config.yaml
num_hidden_layers: 14
hidden_size: 128
num_attention_heads: 2
num_key_value_heads: 1
head_dim: 64
intermediate_size: 256
vocab_size: 2048
hidden_act: "swiglu"
norm: "rmsnorm"
norm_place: "pre"
norm_eps: 1e-06
positions: "rope"
rope_theta: 2470.0
rope_fraction: 0.5
qk_norm: true
attn_scale: 0.125
bias: "none"
tie_word_embeddings: false
parallel_block: false
init: "trunc"
init_std_qkv: 0.0469
init_std_o: 0.0469
init_std_up: 0.0469
init_std_down: 0.0
optimizer: "soap_variant"
learning_rate: 0.0107
beta1: 0.95
beta2: 0.99
weight_decay: 0.018
lr_head: 0.00551
warmup_steps: 33
schedule: "wsd"
decay_fraction: 0.644
decay_shape: "linear"
final_lr_fraction: 0.0
batch_tokens: 32768
max_seq_len: 512
doc_mask: true
train_tokens: 83760000
max_steps: 2557
dataset: "wikipedia_en"
Each number is 200 + 20 x the weight over its row's rms, rounded and kept within 0 to 999. Layers, rows and columns count from 0. The size before them is the row's rms in percent of the matrix's.

# layer 2 MLP gate, 256x128, rms 0.283, rows 10-28, columns 0-127
101,178,197,218,182,177,186,220,172,200,209,195,189,194,205,207,189,216,218,192,182,187,217,180,230,234,174,213,169,186,228,210,191,227,225,193,199,164,174,182,178,224,201,213,228,263,218,166,236,215,202,184,205,179,216,219,197,214,176,194,191,222,216,206,233,196,222,184,216,213,223,191,181,237,192,198,177,190,224,178,192,196,241,184,194,206,215,179,189,180,173,174,212,220,202,207,172,185,197,188,130,206,215,193,179,185,232,182,188,211,206,229,198,174,179,207,219,197,224,218,210,218,191,185,183,180,194,195,188
102,195,220,208,207,165,207,234,234,231,204,185,227,178,206,185,217,220,229,227,211,194,204,218,190,213,180,175,180,209,220,240,213,195,241,198,222,229,180,216,192,190,206,215,194,214,211,175,195,215,222,189,177,204,181,205,205,224,222,217,230,213,243,233,217,206,181,228,200,183,171,210,242,196,235,214,226,200,200,165,208,214,223,202,229,208,203,204,218,199,192,192,180,228,215,227,224,227,207,202,190,197,191,219,241,232,181,155,240,202,200,211,207,205,183,214,225,200,191,227,208,216,177,217,208,189,200,186,166
089,212,182,173,178,210,237,227,185,197,182,171,182,215,229,198,191,149,205,169,213,218,223,208,216,229,202,180,208,170,167,157,225,212,180,202,227,169,227,229,168,205,217,203,189,212,189,202,218,196,162,221,175,175,180,203,220,211,191,196,207,204,220,197,177,177,226,204,194,202,171,233,160,191,174,172,218,197,191,219,193,219,204,171,168,217,197,171,217,207,193,213,206,223,181,196,200,187,203,207,224,206,198,196,185,194,195,193,218,182,217,200,195,222,211,205,217,220,231,167,185,206,203,187,174,255,199,205,171
102,221,197,179,176,158,188,187,209,208,189,216,207,205,195,204,215,167,205,184,196,214,221,204,252,208,207,227,206,214,201,183,173,247,219,206,212,217,225,201,184,244,181,235,204,192,205,206,210,198,175,227,213,217,198,193,193,225,196,205,178,194,214,246,218,206,225,189,181,234,227,209,189,230,218,212,205,195,236,233,208,208,180,212,200,175,187,216,234,202,207,184,185,217,194,181,214,159,181,209,193,234,195,213,176,192,246,140,206,161,205,222,180,204,214,198,196,203,206,184,207,192,208,207,176,228,207,192,175
114,188,192,195,203,184,203,238,203,190,196,228,194,166,207,228,188,221,181,258,206,213,213,202,187,196,197,198,182,193,217,206,215,190,212,187,226,195,175,204,184,219,225,199,205,198,235,165,242,194,193,214,187,225,196,209,223,224,220,199,229,198,211,250,196,244,169,184,174,195,238,196,181,184,240,152,190,192,222,201,215,195,181,182,202,216,201,212,204,216,181,218,186,189,184,219,192,239,205,190,206,180,186,191,183,186,211,201,205,247,182,173,212,205,191,209,174,228,199,232,246,188,170,175,206,192,209,186,199
111,201,213,182,197,215,185,201,168,201,216,199,177,218,188,223,231,205,214,176,190,199,205,207,197,162,188,217,249,189,224,180,195,195,225,228,208,176,203,172,208,168,213,189,211,220,189,198,203,186,164,222,195,192,214,188,152,215,202,193,196,198,184,211,174,156,248,211,209,213,204,195,204,178,215,218,201,225,241,183,203,226,201,236,183,201,220,183,201,204,177,208,195,175,225,227,249,181,209,187,222,172,198,170,216,218,187,195,210,236,167,203,208,204,204,189,221,156,208,209,179,221,239,194,172,185,212,178,193
093,171,203,217,171,186,217,193,182,218,211,193,207,220,207,184,220,196,146,223,216,218,221,175,213,218,211,172,210,183,212,219,173,194,209,187,191,216,165,169,207,214,229,162,230,180,215,173,217,187,216,221,216,172,214,183,227,216,223,216,186,239,190,188,151,189,173,209,173,188,190,194,190,211,227,174,191,229,211,188,216,174,222,220,173,222,173,188,163,168,214,206,225,251,190,225,178,196,176,224,219,204,190,205,193,172,182,197,223,175,200,203,192,182,188,210,201,237,193,197,200,203,190,205,192,201,216,201,188
113,240,214,176,229,185,236,206,226,181,191,181,215,240,235,181,203,219,191,194,203,200,163,194,196,210,217,194,222,181,205,238,199,219,197,213,231,205,208,192,198,186,208,193,192,198,219,217,236,180,172,177,190,188,182,213,188,182,223,198,207,190,197,172,231,185,177,189,182,158,203,196,202,168,214,232,203,209,209,178,186,181,205,235,174,182,195,189,151,162,220,190,217,165,196,199,222,240,190,212,241,160,203,190,211,192,203,217,198,226,183,208,160,224,203,199,173,221,189,191,226,208,208,196,227,204,195,225,195
101,212,187,202,179,195,200,193,187,229,212,198,199,168,188,187,157,216,199,227,214,220,212,215,190,230,215,183,146,220,216,156,214,204,194,184,187,180,212,161,228,193,220,214,189,205,193,189,203,171,215,221,179,205,226,208,179,175,208,211,247,234,215,179,197,205,211,197,196,197,192,210,248,200,210,196,193,214,186,221,199,190,187,210,205,169,170,185,196,204,195,166,242,211,199,167,209,190,161,206,172,207,225,200,131,180,197,177,188,184,212,203,214,194,182,193,209,194,231,201,205,202,178,198,172,222,167,182,216
108,223,202,212,219,218,179,186,211,213,233,186,217,198,197,207,201,206,217,235,179,223,206,229,144,210,193,210,231,211,192,223,199,172,184,177,205,187,155,212,199,189,208,203,185,204,196,191,221,172,236,172,225,193,231,175,184,234,183,181,197,183,195,177,217,236,221,225,185,234,178,227,179,183,207,212,172,228,207,173,234,196,221,181,234,214,229,190,196,240,189,184,181,193,176,192,199,193,215,244,196,196,219,212,214,190,188,176,196,180,219,215,204,226,175,192,181,219,213,236,199,204,205,172,184,180,187,187,204
108,217,195,187,244,167,232,184,206,172,179,240,222,208,211,185,169,184,198,186,180,223,190,193,226,195,216,194,200,143,181,207,186,212,201,166,174,205,198,194,201,172,209,194,205,179,217,186,204,210,229,180,205,160,207,210,208,233,188,211,207,225,217,209,218,193,159,241,214,194,185,216,177,191,207,204,190,179,191,215,186,243,160,196,161,198,205,161,202,189,204,212,196,192,228,214,196,228,175,211,172,202,207,192,179,195,208,202,235,183,211,192,163,203,223,204,193,185,156,165,216,192,183,198,217,213,181,202,194
092,240,199,215,196,180,200,192,174,159,151,190,217,227,257,179,215,205,194,231,204,193,167,236,193,252,168,205,203,161,193,200,200,211,185,196,219,134,196,209,175,205,212,201,197,231,214,170,234,220,223,173,188,186,213,200,192,193,218,204,179,212,200,192,198,215,215,211,183,217,186,192,211,212,208,226,195,190,197,197,185,190,220,186,191,188,217,192,200,190,193,198,194,188,202,206,159,173,191,219,198,199,243,184,203,208,219,195,204,194,200,187,182,227,173,169,210,170,173,191,174,201,161,213,192,213,215,191,216
096,187,195,201,210,186,231,199,206,222,191,224,198,185,176,207,214,200,196,240,212,243,210,188,185,171,207,211,208,171,198,210,208,206,245,224,195,232,189,223,184,200,214,183,196,170,241,215,188,200,218,182,202,214,192,188,210,223,181,191,170,188,172,210,211,206,222,212,223,215,184,188,209,203,214,217,206,188,180,157,239,187,218,180,190,222,150,201,171,195,207,178,186,216,214,181,163,183,193,212,179,216,207,197,221,166,175,205,207,214,170,217,229,169,194,254,200,169,215,185,190,224,183,218,164,236,214,202,202
103,164,216,187,153,197,178,160,164,199,226,182,245,222,184,193,221,183,208,182,246,186,196,201,195,184,201,211,191,234,196,238,178,202,208,207,191,210,193,180,193,195,204,203,204,199,200,187,189,155,217,220,199,207,207,188,202,212,185,255,204,183,238,207,190,163,195,191,212,199,221,185,204,202,173,237,202,224,188,194,190,191,222,209,182,212,197,199,167,216,206,222,178,157,230,180,247,201,189,200,182,194,179,189,195,195,205,194,221,224,193,221,178,245,186,215,217,182,212,201,184,214,202,185,195,247,182,203,199
097,183,201,188,225,183,162,164,204,201,180,179,187,193,196,222,191,201,186,191,211,210,207,227,189,197,228,192,208,207,205,183,212,175,216,171,185,214,196,213,222,184,167,209,211,221,233,176,218,183,170,212,177,212,224,181,223,217,192,182,223,238,184,202,187,209,224,192,210,145,199,194,202,243,177,218,205,182,163,205,193,190,195,223,211,182,227,183,200,212,157,229,218,209,223,200,232,190,210,215,148,194,191,200,207,180,185,224,210,200,206,177,175,201,200,178,205,217,222,207,224,167,212,225,184,249,176,176,177
092,154,194,183,212,196,185,209,198,217,199,190,156,191,234,169,190,187,230,187,163,156,193,204,184,177,188,224,167,204,190,224,236,203,218,186,170,214,205,229,199,206,178,204,190,241,215,200,177,202,191,206,190,195,210,234,213,211,208,200,195,216,190,192,193,215,161,190,191,201,180,145,187,186,196,227,187,201,216,202,212,200,211,186,245,205,186,208,212,195,202,215,223,218,175,192,217,236,179,187,206,207,220,190,194,176,184,218,200,199,202,153,218,223,242,182,163,203,211,176,214,227,193,202,182,171,187,197,237
099,205,212,168,225,208,228,186,178,224,223,220,210,210,229,191,197,187,214,240,203,237,193,202,226,191,213,214,217,215,216,213,197,231,187,178,183,201,211,252,175,191,179,188,184,224,191,162,206,173,175,198,231,196,226,202,174,174,192,192,198,199,176,208,225,221,202,231,163,186,215,195,214,194,153,187,206,184,222,209,197,205,191,226,192,206,233,202,197,209,217,201,189,171,215,203,208,178,201,223,151,181,202,224,213,189,226,205,198,159,205,210,209,180,174,209,186,177,204,231,187,246,244,194,195,222,203,177,194
079,188,211,191,217,210,181,179,206,209,213,217,218,201,220,182,199,182,183,179,238,173,211,179,204,217,163,188,172,230,219,243,207,182,233,201,189,216,179,221,172,218,169,161,209,182,198,196,244,171,245,191,177,191,226,194,219,214,232,228,183,204,177,196,164,211,195,198,215,182,195,170,170,233,196,186,199,234,199,205,202,186,207,196,185,211,186,206,182,207,190,217,198,199,206,189,185,225,175,190,201,200,238,197,199,178,151,191,203,211,190,187,187,204,205,150,154,236,186,200,209,216,191,182,207,193,190,191,224
091,204,216,166,186,204,194,170,213,198,234,164,181,177,225,175,184,190,161,197,217,187,202,198,199,197,218,185,174,222,218,219,177,195,201,193,212,188,185,225,171,178,203,190,199,204,212,207,202,216,226,194,189,200,210,252,222,226,220,199,209,176,225,218,181,201,192,191,221,196,147,186,175,221,218,162,172,213,222,172,243,183,190,220,202,197,200,172,189,212,194,185,185,190,190,178,190,224,202,208,207,203,211,185,198,195,176,185,183,168,192,153,158,226,221,219,156,214,160,208,181,188,216,232,204,203,194,202,184
# layer 2 MLP up, 256x128, rms 0.278, rows 10-27, columns 0-127
107,205,197,181,178,186,210,180,216,204,228,225,210,218,198,199,207,195,216,189,231,231,184,194,192,184,188,214,182,186,155,198,187,215,167,215,183,184,221,235,203,221,198,175,209,208,160,177,189,196,181,224,201,266,192,228,208,198,204,193,182,190,179,170,165,208,178,217,186,208,200,207,213,190,198,185,200,214,179,206,176,154,224,247,211,222,214,239,229,180,222,178,205,209,178,203,234,231,174,212,224,176,183,211,224,187,189,218,209,179,206,194,203,222,211,185,179,187,184,226,209,202,172,237,180,212,203,221,189
098,199,204,217,191,191,219,204,240,221,172,187,211,211,218,165,206,200,190,241,221,176,199,214,190,229,174,177,178,192,198,233,236,215,228,195,198,229,190,217,202,204,204,235,193,186,173,197,208,208,213,244,178,203,191,224,233,186,197,221,184,178,242,182,206,183,175,227,206,160,153,222,212,188,228,214,211,210,195,194,176,211,185,171,238,206,197,201,238,235,185,178,193,205,222,218,211,198,213,194,211,210,204,199,201,235,188,181,197,168,233,213,192,209,169,204,227,206,152,206,185,195,203,193,213,205,186,197,182
093,229,177,167,172,208,219,188,193,206,166,188,219,230,206,208,169,156,192,215,205,190,187,214,207,228,192,177,230,224,169,160,211,218,203,204,216,192,211,195,203,206,236,190,176,210,192,181,216,197,217,231,174,193,181,195,195,210,213,223,190,200,186,203,191,175,201,184,190,211,180,179,167,206,201,186,240,191,169,223,202,225,194,196,151,166,174,208,212,214,210,208,220,204,162,203,207,204,210,228,255,195,191,180,188,175,192,191,179,177,202,172,172,201,194,190,240,202,216,215,191,196,202,175,194,236,231,219,227
104,200,225,206,218,227,230,203,174,172,147,182,206,226,194,193,203,192,182,189,193,189,206,195,190,195,228,209,203,189,205,188,228,187,194,194,199,172,208,167,195,179,211,208,181,196,194,234,184,207,225,191,154,184,199,233,218,230,200,215,228,176,207,178,212,214,180,213,206,190,193,221,186,168,212,209,162,208,221,144,177,175,211,203,196,203,211,196,180,197,223,214,191,190,191,204,197,235,241,196,194,211,210,185,198,178,177,219,215,162,177,237,190,205,168,186,206,166,171,178,172,214,165,209,196,154,210,219,178
107,191,156,216,213,169,200,214,223,206,214,236,199,170,186,240,189,211,200,190,193,189,229,220,199,194,205,220,171,231,231,190,220,203,193,206,219,176,189,207,190,194,204,166,175,176,202,171,196,161,174,189,225,180,219,227,188,222,192,206,204,188,186,219,219,231,183,181,183,197,230,169,198,220,237,181,228,174,192,222,222,219,174,196,214,225,194,271,216,196,231,213,185,200,198,232,208,193,218,191,211,220,197,205,207,211,216,188,195,209,212,174,183,198,206,229,188,214,170,208,216,196,237,189,212,186,187,179,228
111,226,186,200,210,213,163,193,180,211,210,177,155,205,217,199,176,208,211,175,179,214,179,218,209,171,208,209,220,190,201,178,207,208,200,255,209,187,212,176,230,207,206,185,212,216,191,225,208,217,186,200,187,201,201,197,150,169,199,209,211,211,222,206,221,176,206,218,213,220,223,193,220,199,186,198,231,200,235,231,205,201,218,218,197,203,205,163,204,208,189,216,155,180,197,227,243,193,194,194,215,177,183,160,221,186,198,224,205,174,184,206,180,217,174,208,231,175,210,201,150,251,204,227,198,196,200,225,219
098,206,215,170,183,220,236,216,200,156,212,201,196,169,163,230,195,193,203,174,217,209,191,203,193,168,177,184,224,232,199,178,246,190,226,212,205,192,210,217,194,210,187,220,180,200,185,186,191,212,168,217,196,200,201,231,191,240,158,169,207,176,192,199,199,213,222,226,200,215,203,195,191,205,229,185,217,203,176,188,215,222,174,208,224,187,184,196,239,203,194,203,161,199,173,194,185,175,196,183,203,262,194,163,193,166,198,206,208,226,199,220,194,183,203,205,177,172,209,224,205,197,160,183,211,213,177,171,201
118,199,176,182,210,203,166,210,215,222,196,182,159,173,203,194,198,214,216,229,154,186,226,219,191,203,188,191,176,180,173,205,198,217,203,193,233,199,185,190,192,225,212,235,197,198,171,239,175,200,210,207,191,197,191,189,211,211,185,180,151,211,223,222,166,212,220,242,195,223,216,209,185,177,184,187,210,230,177,209,214,190,191,197,186,200,211,205,211,236,197,136,223,210,238,188,160,222,211,179,204,203,219,180,162,184,201,210,231,200,210,204,196,195,180,181,184,209,186,230,189,236,185,220,211,190,200,178,196
101,178,201,148,221,196,179,198,203,190,203,211,177,211,189,177,242,212,191,218,213,226,195,189,189,170,180,195,242,185,199,203,175,218,238,196,186,170,199,204,207,201,213,198,209,191,215,203,169,242,173,230,189,219,236,184,219,214,189,159,213,210,205,222,232,174,225,206,174,207,244,194,231,210,196,200,240,194,202,171,195,214,184,235,226,174,235,185,219,185,191,183,202,171,200,229,194,187,220,214,201,216,226,237,159,192,193,178,234,190,185,208,173,186,200,194,208,196,188,196,188,217,199,191,211,190,205,178,184
113,196,182,211,208,231,197,203,184,210,169,200,209,226,223,215,190,197,196,174,194,204,184,197,156,189,211,203,194,251,205,215,207,193,221,213,194,209,206,199,193,190,208,244,195,213,218,230,234,206,206,199,212,177,243,167,206,226,199,200,236,199,184,178,211,219,207,209,164,225,178,244,178,171,212,225,172,225,205,180,224,205,220,186,228,224,222,183,202,221,195,212,167,190,191,225,208,215,198,197,199,202,201,196,207,244,223,194,179,205,197,199,200,213,181,203,239,211,208,257,203,229,190,160,194,160,179,189,187
116,211,216,218,196,213,172,209,183,191,213,202,234,200,174,210,241,238,193,224,186,206,193,229,225,201,186,201,192,197,202,172,231,203,192,221,238,210,216,223,182,220,213,195,182,233,174,190,208,202,195,200,227,230,168,192,175,194,202,185,199,163,237,205,180,210,220,215,216,241,226,170,209,205,198,202,203,191,208,225,193,169,192,140,193,216,213,224,208,196,190,199,193,233,153,208,183,206,212,174,184,208,176,233,220,221,220,191,176,202,257,222,204,193,181,208,207,173,200,219,229,205,209,189,175,206,184,207,203
095,215,182,202,173,205,193,190,209,221,195,254,164,200,227,235,206,188,180,230,191,206,214,183,193,185,194,253,228,211,177,185,235,178,239,215,193,192,226,187,232,218,179,197,207,199,249,198,185,227,210,225,201,206,153,208,227,208,183,200,194,196,206,195,197,198,218,184,220,209,203,193,171,201,170,200,188,198,221,218,160,194,187,210,180,213,226,202,210,195,212,206,208,190,163,194,177,228,188,189,196,196,157,174,211,177,225,197,205,206,190,156,189,189,215,207,187,234,232,223,213,194,195,167,185,211,226,191,202
095,167,166,185,209,173,222,241,190,186,193,211,251,214,182,192,179,194,176,248,183,197,199,232,224,201,187,183,171,219,192,213,208,220,198,210,190,188,169,220,182,193,220,237,182,171,179,206,213,197,182,247,185,205,195,149,216,201,191,202,204,183,192,220,196,208,192,198,179,198,218,210,199,186,247,209,172,220,218,201,189,199,193,224,215,201,207,181,209,197,200,199,193,169,160,184,189,165,208,163,212,160,176,195,219,212,170,161,184,160,224,189,193,199,170,193,201,182,185,187,208,186,206,207,202,197,205,208,194
100,189,189,196,195,206,163,220,199,201,234,205,198,215,181,179,215,178,207,174,241,197,204,204,206,173,194,196,201,229,163,215,207,201,212,217,186,226,223,160,179,174,209,207,243,204,198,178,193,167,243,211,187,178,176,208,187,220,168,229,199,194,208,196,209,200,209,219,190,206,240,202,221,191,194,247,229,243,186,225,198,171,214,190,187,193,200,175,197,231,252,196,188,207,205,181,245,191,226,200,212,185,164,207,215,191,189,216,209,199,232,211,176,232,203,201,178,192,213,201,201,197,207,197,194,235,235,200,217
092,186,217,191,213,181,163,189,205,175,162,193,197,192,182,246,192,207,150,180,203,206,192,238,217,196,235,202,213,199,212,182,229,189,204,169,214,226,185,234,216,214,201,210,232,235,194,192,219,198,229,215,191,216,212,159,215,241,207,198,227,236,180,219,181,193,238,206,221,171,224,172,222,206,188,207,205,179,162,177,198,181,193,202,204,215,199,186,184,204,174,218,219,190,216,193,222,190,188,196,180,194,172,192,174,194,207,206,211,179,206,170,194,184,213,179,199,214,224,191,207,177,252,221,193,224,169,191,204
082,251,180,212,204,213,233,216,221,193,222,231,218,202,174,250,185,212,196,199,229,188,213,203,202,194,229,176,253,196,218,202,182,219,199,204,201,194,232,166,203,192,248,215,221,173,187,189,224,210,204,199,193,173,212,184,174,192,210,216,196,195,231,228,218,215,219,234,212,191,209,251,232,220,199,195,223,231,221,200,200,175,180,191,165,178,219,209,180,214,195,232,197,202,211,238,206,177,199,214,174,170,174,203,211,196,211,191,188,204,202,210,200,206,216,210,219,204,216,204,183,179,170,221,220,206,216,202,170
097,235,155,187,235,230,184,183,203,219,221,184,208,170,201,236,181,228,199,213,199,204,202,184,215,214,188,226,229,184,170,199,189,196,166,170,206,213,219,173,209,191,190,213,217,204,221,194,190,190,222,175,204,248,168,234,228,221,218,191,230,209,209,186,212,186,171,204,197,219,202,187,178,210,192,185,217,144,230,196,175,209,222,210,198,205,221,186,224,190,185,224,187,196,207,219,193,215,199,185,143,194,183,201,242,218,196,210,218,195,197,208,198,226,179,227,197,224,197,216,186,187,225,209,189,202,226,166,184
083,182,205,178,202,221,173,186,187,214,211,216,212,231,210,181,209,187,181,190,248,219,221,180,212,187,167,204,191,224,193,243,195,171,228,189,213,244,175,222,183,215,190,161,212,201,213,197,240,197,210,178,193,183,217,219,239,229,234,199,177,199,208,197,166,202,204,229,222,207,168,183,174,218,198,187,237,250,197,200,222,194,173,176,192,203,188,233,191,232,196,205,203,198,206,229,182,225,181,204,237,165,203,205,204,168,166,202,216,214,190,195,197,199,198,177,180,222,184,197,225,199,199,196,188,195,188,193,180
# layer 2 MLP down (transposed), 256x128, rms 0.249, rows 10-27, columns 0-127
108,215,184,225,224,183,203,225,251,194,200,215,189,171,215,178,220,209,219,194,201,206,201,204,191,168,200,210,196,209,164,211,170,190,186,199,258,195,191,209,220,153,195,212,189,149,204,188,201,173,165,206,228,214,188,208,232,212,194,212,159,204,179,186,184,192,175,211,179,186,196,244,210,165,163,185,201,200,187,188,184,202,214,213,244,223,209,184,204,212,206,200,167,187,183,224,196,200,186,207,197,197,180,198,204,224,199,211,192,167,184,187,201,188,215,187,201,214,232,178,194,204,175,201,164,216,180,155,177
098,191,194,198,206,194,194,182,218,197,210,160,231,218,184,222,213,211,199,194,226,190,204,205,180,195,184,208,190,209,196,203,193,148,227,183,233,189,190,184,195,166,193,197,188,196,189,211,183,243,185,222,216,213,195,230,222,187,200,167,233,223,220,152,228,224,178,192,181,209,161,200,187,201,220,208,174,205,198,224,185,180,185,182,210,200,185,232,189,216,226,221,213,194,200,218,185,163,176,216,197,212,180,209,161,170,195,166,217,177,222,211,175,162,190,215,195,203,199,175,189,154,208,247,177,186,206,188,181
090,182,239,186,226,187,202,229,215,213,236,204,213,182,180,206,222,195,199,183,221,193,183,214,164,186,195,204,238,239,214,215,206,161,179,208,205,192,219,191,229,207,218,222,176,199,187,193,192,197,203,193,218,184,170,222,223,206,230,208,173,226,156,170,204,192,177,184,185,198,215,222,160,204,190,184,183,182,213,211,205,165,196,200,214,232,208,152,217,221,208,191,168,180,178,162,191,218,193,165,222,169,212,200,241,204,211,219,210,189,216,185,191,194,212,196,192,198,196,223,177,168,202,205,164,198,214,217,233
093,199,193,185,185,159,179,213,174,229,204,179,207,191,185,190,170,230,150,191,211,227,191,210,158,187,204,181,182,195,195,197,211,191,193,201,166,193,171,189,214,191,192,206,261,174,254,207,191,226,191,214,194,198,199,222,192,193,209,185,182,201,196,185,189,191,197,195,269,195,163,214,202,176,195,238,183,195,145,216,187,175,220,184,186,234,209,205,161,186,224,202,169,176,198,219,209,193,200,214,191,198,201,187,181,207,178,194,221,212,191,198,193,217,220,185,207,186,212,205,193,197,235,189,196,199,191,191,174
113,190,213,225,183,188,190,239,185,192,198,207,182,194,171,217,211,211,203,203,193,206,206,181,221,199,214,182,200,201,233,167,223,201,180,204,216,194,206,190,227,190,227,204,209,191,199,214,219,191,176,173,185,200,200,167,227,171,218,224,234,253,170,201,203,209,197,187,202,224,159,216,153,197,180,199,198,179,215,190,214,192,152,187,198,199,234,189,229,233,216,186,194,219,211,209,176,188,159,186,214,221,234,226,182,199,184,198,214,199,194,232,190,217,216,219,192,208,193,207,197,219,167,190,253,207,148,208,211
108,192,199,219,201,216,165,176,191,197,202,191,206,195,212,196,231,209,216,178,213,205,237,191,179,196,223,186,179,189,198,243,199,218,203,191,181,214,190,193,182,201,191,258,187,215,191,186,234,215,200,200,186,205,168,225,183,204,231,197,197,218,174,237,195,194,192,184,206,198,202,175,202,157,226,192,222,212,187,187,180,176,190,202,166,184,220,189,197,197,162,161,205,203,210,202,212,157,221,163,251,213,157,202,236,191,205,174,187,226,208,196,232,225,181,241,179,204,192,194,217,206,182,192,185,168,178,195,208
091,180,205,188,180,176,193,180,206,226,226,201,192,199,196,185,208,170,188,186,187,223,196,169,202,204,161,174,193,211,202,202,176,157,183,208,177,186,209,185,149,207,234,200,166,196,196,212,179,212,170,210,219,210,156,181,197,196,205,225,187,194,214,200,212,246,236,214,163,202,198,218,222,181,207,200,193,183,192,205,189,216,215,212,210,228,198,215,144,189,202,188,248,220,206,184,229,193,183,162,208,194,199,221,196,199,238,192,229,189,217,216,201,198,224,169,223,190,182,180,198,224,203,208,180,192,221,159,176
119,217,209,199,178,214,194,207,196,218,212,199,188,173,165,216,175,195,226,202,196,180,203,176,206,207,210,248,200,195,211,248,204,129,200,196,194,208,214,171,175,221,191,190,211,194,203,178,190,210,186,211,205,172,206,193,203,159,169,213,193,171,233,199,202,216,202,230,190,195,219,212,228,199,193,175,203,197,164,191,190,221,181,214,190,210,218,189,173,183,191,191,200,238,206,169,225,222,183,173,190,192,208,212,224,181,187,188,204,181,228,174,229,168,169,182,247,199,191,183,226,189,184,223,202,203,164,180,232
098,164,161,196,209,207,219,200,146,215,173,196,201,160,215,196,183,210,204,216,186,226,205,196,231,181,194,201,180,176,217,174,175,199,190,217,156,166,179,170,201,185,202,213,182,210,177,189,221,200,198,213,199,219,195,203,211,230,246,201,222,203,222,177,209,216,208,149,195,230,204,228,158,221,177,204,199,234,196,189,176,205,174,230,215,188,198,190,226,174,217,211,197,197,190,196,215,173,212,217,223,201,214,204,197,183,206,201,218,213,214,175,225,207,145,208,194,189,221,195,206,241,195,173,197,221,219,196,204
102,202,200,175,185,196,174,221,219,202,211,212,178,210,178,201,185,184,232,180,206,175,200,159,211,202,212,219,200,178,183,229,171,185,218,193,231,213,191,212,179,174,266,210,187,183,205,175,206,208,216,176,216,180,217,177,219,198,152,189,222,177,223,186,211,204,223,203,183,223,226,197,168,189,189,172,203,175,170,205,202,242,207,205,214,227,183,172,209,187,202,198,196,182,229,232,209,174,193,213,199,170,236,200,213,236,187,207,190,247,220,192,195,193,188,180,222,204,176,206,195,195,175,192,187,205,196,156,212
107,215,203,179,210,184,188,164,227,186,175,189,169,210,222,158,172,194,196,190,205,223,187,207,209,210,178,197,173,218,168,193,205,185,205,200,225,181,201,191,205,207,186,222,233,217,205,234,166,178,189,191,192,178,205,203,203,233,178,206,184,165,237,209,170,151,215,193,186,155,209,235,198,201,215,236,204,171,186,172,232,202,207,190,199,198,188,210,170,198,207,180,193,204,200,228,202,209,199,185,209,213,210,201,200,212,186,169,217,198,167,168,195,182,198,217,234,246,157,193,178,161,185,210,205,211,177,204,186
089,237,165,194,222,194,201,163,192,192,209,181,213,129,212,214,174,221,195,210,171,211,202,213,204,204,190,235,222,212,202,219,214,199,156,205,209,197,209,202,224,204,222,220,182,185,175,192,188,207,198,207,221,237,195,203,168,187,175,173,197,192,163,163,173,207,205,173,201,229,217,210,199,214,167,206,178,179,186,223,188,216,193,219,213,172,187,195,201,185,208,178,180,191,222,235,183,175,191,163,218,198,222,193,205,191,168,204,228,190,208,229,214,180,190,207,219,201,209,192,167,232,180,189,206,237,193,227,181
099,184,208,177,198,198,199,185,267,202,185,201,193,208,212,200,201,176,197,220,210,175,177,182,198,212,198,185,171,198,171,222,237,223,215,214,179,170,208,236,198,219,242,206,159,203,203,220,194,201,221,209,192,222,210,156,174,224,188,228,201,215,203,198,213,210,209,194,212,189,222,215,201,198,209,182,202,249,173,197,165,196,222,186,212,191,210,182,185,217,179,227,208,203,229,187,195,246,187,187,209,178,180,201,182,185,169,233,239,190,251,205,213,177,209,204,182,215,233,201,199,195,200,163,216,204,216,182,209
103,196,196,232,193,222,167,170,192,190,159,174,229,172,171,200,186,189,181,171,219,227,192,206,212,215,207,199,179,203,193,224,205,199,206,210,233,192,215,195,206,216,204,178,202,177,226,229,189,205,192,205,217,191,175,191,199,221,198,212,186,190,205,186,171,195,206,197,199,189,200,171,186,196,198,197,195,197,202,220,192,196,198,228,205,178,224,222,205,216,191,258,166,188,225,185,205,209,182,200,207,215,200,214,231,210,193,194,239,192,203,180,211,205,226,152,221,244,176,223,192,201,166,232,159,199,277,207,182
102,196,202,176,206,193,204,220,185,222,201,198,200,211,229,227,221,201,202,193,217,179,209,235,211,179,220,203,214,198,187,210,198,194,172,194,198,208,158,195,243,204,209,212,235,188,184,183,212,177,223,189,208,204,236,162,205,223,194,177,193,185,182,198,205,223,202,195,198,215,224,203,210,221,172,165,213,202,201,188,216,188,197,220,195,173,200,184,167,223,207,232,198,193,217,208,194,197,199,193,220,194,232,183,180,212,211,202,240,172,242,175,156,210,179,182,236,202,227,206,219,209,206,206,135,245,250,177,197
083,215,180,227,204,188,226,178,201,190,207,222,192,200,207,195,191,158,234,182,169,182,210,205,203,216,214,202,176,187,228,186,209,189,178,225,194,227,196,188,194,205,174,175,218,209,167,215,191,234,169,192,190,193,194,202,178,217,210,201,220,202,211,262,184,187,206,209,183,170,232,218,243,161,207,176,194,217,202,155,229,236,236,181,201,203,231,211,198,178,213,198,196,224,207,197,250,233,197,179,185,208,194,196,205,183,189,171,208,165,189,194,212,218,218,196,205,229,199,195,236,229,205,199,228,209,188,202,189
096,210,200,211,183,166,170,209,207,176,203,221,186,196,189,202,207,177,203,195,187,221,182,197,175,174,197,165,212,200,198,213,212,215,195,196,231,191,195,182,207,191,210,187,207,209,210,218,202,231,215,218,228,233,205,191,219,201,200,207,214,220,201,153,180,224,140,191,224,200,210,213,179,162,180,197,200,170,219,171,218,200,188,213,217,180,166,204,203,195,191,217,214,193,202,227,237,227,187,204,196,185,220,156,229,269,175,180,204,161,201,178,181,191,166,227,198,222,195,236,235,221,208,194,201,209,200,190,194
088,190,177,178,207,205,157,188,210,207,224,214,189,197,197,180,217,210,228,212,244,228,193,177,200,189,203,217,190,214,187,183,205,220,210,203,216,196,198,225,197,176,179,222,225,214,238,224,231,163,185,192,213,221,236,202,224,180,219,190,189,154,212,200,193,185,207,205,238,214,189,187,222,223,178,204,210,247,185,213,204,219,201,205,168,180,190,178,143,194,204,204,200,209,217,183,219,223,196,180,202,192,220,198,189,191,190,167,231,205,197,202,129,233,197,228,223,185,200,225,178,185,212,201,193,205,184,205,196